Part of a small language model's weights.
Size: 9 layers, width 96, 2 heads of 64, MLP 256 GeGLU, vocabulary 8192, 1.9M parameters.
Architecture: RMSNorm before and after each block, no biases in attention or MLP.
Training: a variant of SOAP for these matrices, 113M tokens, 3507 steps.
Each number is 128 + 24 x the weight over its row's rms, rounded and kept within 0 to 255. Layers, rows and columns count from 0. Numbers have three digits each. The size before them is the row's rms in percent of the matrix's.

# layer 3 MLP gate, 256x96, rms 0.202, rows 213-255, columns 0-95
100:156122095161140168092109092118108103125134119155139119127115144104117111144109138155149165095126133116116117120147105136139118134115094107145107105124122120115108123133117155179112125173067126154073150180103119118107156166140178127162154116106146075166094100148153105134138153123128110135
100:157168157123095142112111156124125097129152115126152143148155136143110137138174159167120131134130112085164075100109151158141102142142159124161130094097182084129143112144129122109165175120150121145117111149129150120096166125141126136117133106097103146092156097093102122130117126113136187138
094:115141134105115092125070086147136108076141118122171162121137123136166142119152138190122123135143114139101163138107152172135139093115159131101129090170125101129119153144114137133152104154192130113129127148123143165081121142096118131127158125149112168101154104137158114139144114146091135117
102:131156157130100150115129074107103132111150108106141152146130104111110141100163157152125148127133096135088118092167172149135094123132125127133101158171131184115112154107120064150150160157092120124126153116110169134181126140097130127116173124112128129153128121142114119130156167106105143152
096:129110110121122111129138151144133180115112169136128121135158105166129106133153095093127169104092174160101112085137129136123125127156099108117144147127142173140120142132134144159102149141187098178153135128139124131125110150131195156134145103137069127127151131136146084145143115124114091159
092:145125134105112083057131144128140143105145128120115155103119113192179102124094105120163148158121135124122127147154124172112126167135127139121129137140151122138118132103128127149127120135136157150086129135120131094068084081090160125125140135124115129128103131175154118125120160157134168177
099:107104121129107130108134123109165147107123166125158158143111176167153116166123118132125149125118096152109071124120129125142178117140137135092129114130126098157140117119103160158125104103104134171127137195159121135109110080106127092161151130147141083113120157160115121131106165112080113152
100:142135138133072176118120168157128147142130117157181107123126129108101159090124088132117138094154103185120113109155103153143143105149112176101150093127135117143093086106124088134169157109116172118122140121149092109146144128156146122127117160125121124098187140146141137108137130141146138123
107:105152095131127129129152146142157100130142103153134114101134175129128135091106110201102148166174151148131097110188104128109138120132164190117082130143164119110135136103114136137094122133124124097172123167147130110126123086105141127114146130141108125131126137164185142136115151118117140148
094:161128109131132115145144112141161155155140136128098126137121060125133129118139176132112101089124153142111079097130124156126122114187167124124148130137126097154136123066114175096121144117121184108130124111117152084139111086164142137120132129090122117135125101146131109096081099113149108118
093:145135118163120084134134135126133136142116130146139146083101149104170146131135104089110116104135134161126105126133106167092180129102107122095167128155132137175143112101126153103146119099150167110146126139122134073133110155127174124080142101122165137145077175120120134126168158160141145130
093:123139142086086111134142126117152178142127130126106143085129146140148128116125121080104132108145126154136111126136130139090093196117140115150175155141142097107144151162145102128143130158144146131147106057163149120118134107145134103100093139140087079139103080122127159124112117147111156137
101:152121151119133140143117196140097126094186103164130145079156135109106105118183117103110144084109143148117154134119136119128123115109133129088138119139134116116133146146142127154097111111089090093099126102130143125139142165142130086157108117102077103107116139109141105163119116084166143108
101:131070130129130156127152116165145112139144131150099105139186163144137148124103147141099109126132161112112145159108110136141108089076102100118125149137114108107110122131137115091133127100144158142155112094131120088117068145113141133103153135180161108132133110143099092097076123105160160127
098:143129129082119139078106109131132092127098129104121155107106165103134121138167100108102100135141129168167138138132135153126141176156168115107174122074126140122183116132146125139140108138147128123120105117127103126152200153162096131122108118162125142162135159085125132098120129154103155137
096:137164133127140130137117138146177140147143136128138108109088134174108100173106110081125168140154166106124084135142124132073127125124165140105117121115136115144139118121163135122135109098153179108133096100103081112110156113117104188117151135146096109132178130114129141101152106164121094130
105:149122152124126130165143115143127096164168149095113115120117138119127114147139126120140118153151156073123108131114067110101128148132109140110157111145106119131131132092169154162142137130162153121127122150117083091150135107162098158120121148181142165111105123118162092107057153154163130114
100:150139140120135128123082076147163111138130122115132152176137084125096129159105146127140109111089127117100168113127117133132118135109102131129106166094160094105118123109097161150111122112052158120111113128132154116191098125143136152147142066122140140130132131107119105072134106110141113134
098:110126086080147132086129131134154099064162148123154120154131130138149152158130145138128155134165153112153129133136117130174174113127177147121095102113150129145131126096108099133140092138108158129145162140132162071136126151139116138159120102102141122149139103191174110140131104133110109138
085:094115136145106144137173149165132130150149087120168121121152098150169149108134117178134103114106138093109173139107105113102073110158128106121108133153159103117080085102157127104118127122127159133145151106121110095101132115090130112144154147144075169143127140139117135117105120179116131120
107:102136098113125138144155131133193099124131133126127133103117115141077137094124076114134183149123108168174081127145114115101105150138093107106146183116167151144131106133116124122136158132132143132156135112140152116087129090114114120132126098173115105143093104125153111150114113103173122093
103:089172078150154129127164094092109130135126172116153117159130095168106106111130130114125106077108090102103140119120120129126155151117110138103112130135114148198091105158143146118165141108120158114162147142145146123108167165129158124109122171131100117095112119119131136102175109133137127140
096:136110143118106200101164142159129088136111116155143120128129180105146125120102120127068151150095152106123104174119091110142141095115157122104130132167148107085158134112139088093140154114137139132096093133142137129114108120106132136105119137119115120135156138130102128100168126078132173093
098:151113122165118146104098098117127134138134100175123082110135156151072168100116112092125168106144105137155064092156164143116134109149141135129119117116166140151121091094168112114102113146119127126089103087132154111155139160150147115161118151137132170145118147123124112096130148147126147108
096:173131118165114137138123123148104112147133107135139136095101127107117138129159144147116126115153149112092165091135083112163195118143148106117138136138146094116159122125126117150055124127118090134140152112101138117148157083150109147123140125116110107159137128110142171070129131182091124157
103:128089124106141121147136125111103107117139115116158122112132128128155100142142151165109164116155152118163138141107108146124101103173176164149134158105133069095089104106169139156092152133102136110118149108105118129156105164143125132198154113160112124100122102130096112118132110135073141121
090:144143149131135125099140115123140144122176112146122130142121167078167097106104169122109094116139120121087136123124121119101154124118099115100142103131150156149091122130112114129108128099114054145133102129163159105066143125088143100148091149137172138142139091167119156135121167138096143138
105:114105101128103147110185142109139117132144078135157139102137113093122111106164179149072124129096157075152108163092139132152159111121131111108152124184088114131096145114115101121136141154115118114116150110135122088141101126135126158147069126137141107116135120152105101153160145121134153137
105:129144098118100077093135177196145149108141067136139139135095151140139149123122150143142140090137122146122094106159114083106143116136125177135106148112167121123127133105150129130081099129115126067108158135113101131112125083124155154118132124114121111135110115132125105120126171122126089161
098:126131151078130129110096150130164076116147123087155129121124136148129103110145122130115134108083149134142103115136153091100129097117114099135153142139108124148161148144135164069120147125100167135147154122178141114163093156135162125141152084131132116141137129123112094118092150161114057111
092:156138163158175100134173141118127132142125133126162136090157153169095138119106124167116189125107145142175105149120105161154127104127131137113128147131110054093135116128151130141110138114143089093129131118134106127103163096153144134119117141141114087145120125111114161126163146168131148173
100:134168151084124123168114120141118113094176172099150119149105129164133142180121123172093159155151117137151160152101153167108119114109149135126121168137124148118134090153134130100113100091161140097181139150163110128070125126175133132143116137116153127116093127108145133133113124148118134123
097:141132134138148130129139136116118126120090094085129100126136094085088087107091092155130138104119121170140092115138058185075113152168122148151129103086131087143129103123153168133140154133121137125126131082129130132130126149172139129130152144136151145123153151130161086132163120125145134111
094:117155127158092129151107154150177103118146170107137156110111186157119129115132169095162117133121116114173096129112083168162107125148097116134103141168154147143144151132103129149119100174193148104139132120094115132127146125162125100107098127124139113148156113133099108123119151115108160133
096:167153129139114138140156141125104138127135105118159171147155098158117130111098136106144094123142120139135126177148151116106078101079140152159100068129159145093126128139125116113170112159191125128162115115069154083124133163115141130081129109127126153126113125135101124117120138097140147122
097:152115156085120092138146156169173115092143121171172158117131106141116113105089155175125118109128137120132146121103146158079133120075154085092105149139140149131101152136107100150125153129120102150123146157154118113113118155121179142144099121178112095152114113165125123139115151127121146132
098:140090109133139120130125119133119110156138133080126109128124140098152145083095150103173154103109184125141113112118148118120111150119127105140164115089109128138161134100156108118152103179141158150120120150140119128174131180135102166093083126156106107153125139147164076144113130121084105117
111:146143127178127161135132103103118100088112145101155119148130112110138158132121095126144111118102123107144121155104110131113145106146069134108117127134170125128164124143136104163125169128066110163096139103118134112140114160133120081143124133102079128165091139149105087074100093119095121129
102:138089135059117120109129161131121139129163176091136125161131130143114153111095106119122087143132161165170107131139089140164120131139148146073091126167126121141155116135134124122098128130150169114099068124135157117097148110135128124119086142140124168143177133154154135125101147129141108134
093:110093126116105163114110121132120123104136149132154130120135130084123156106110133138129104119167130078142120138096090130129124147098065134111177121142177144118096085152109110087119142117125087139060123137158098108113141141143101157154112118160170168115138139165108107109103140133107113127
102:122114109127097170139119101106116106096169089187159133143145108115132159115065131112108153126154109123114144128142175131088150060099132173095095096160120128131147143122123135126152122148110111129140159149133128120117164128118147160147139094095087134100131120119105140093147134157129150141
099:117090132105062181155096074086138120122126137121157146150115120114112133116087108138125115157137140107133136120170137117141112101162157148099121135178143129148141135134145168118135083139111128188144149108105107116146124129125129080132133122129116132160085148132145139137174141077105116146
091:119115122109114162149120144106162165141155151123181143098160098153122105117140133162131129117120116166116115147083165155128156102125116158109155096153140123141143120137153120086129148144090057122103135116094089089124161128156139094087126129153116121112142121121080096109103121092119122108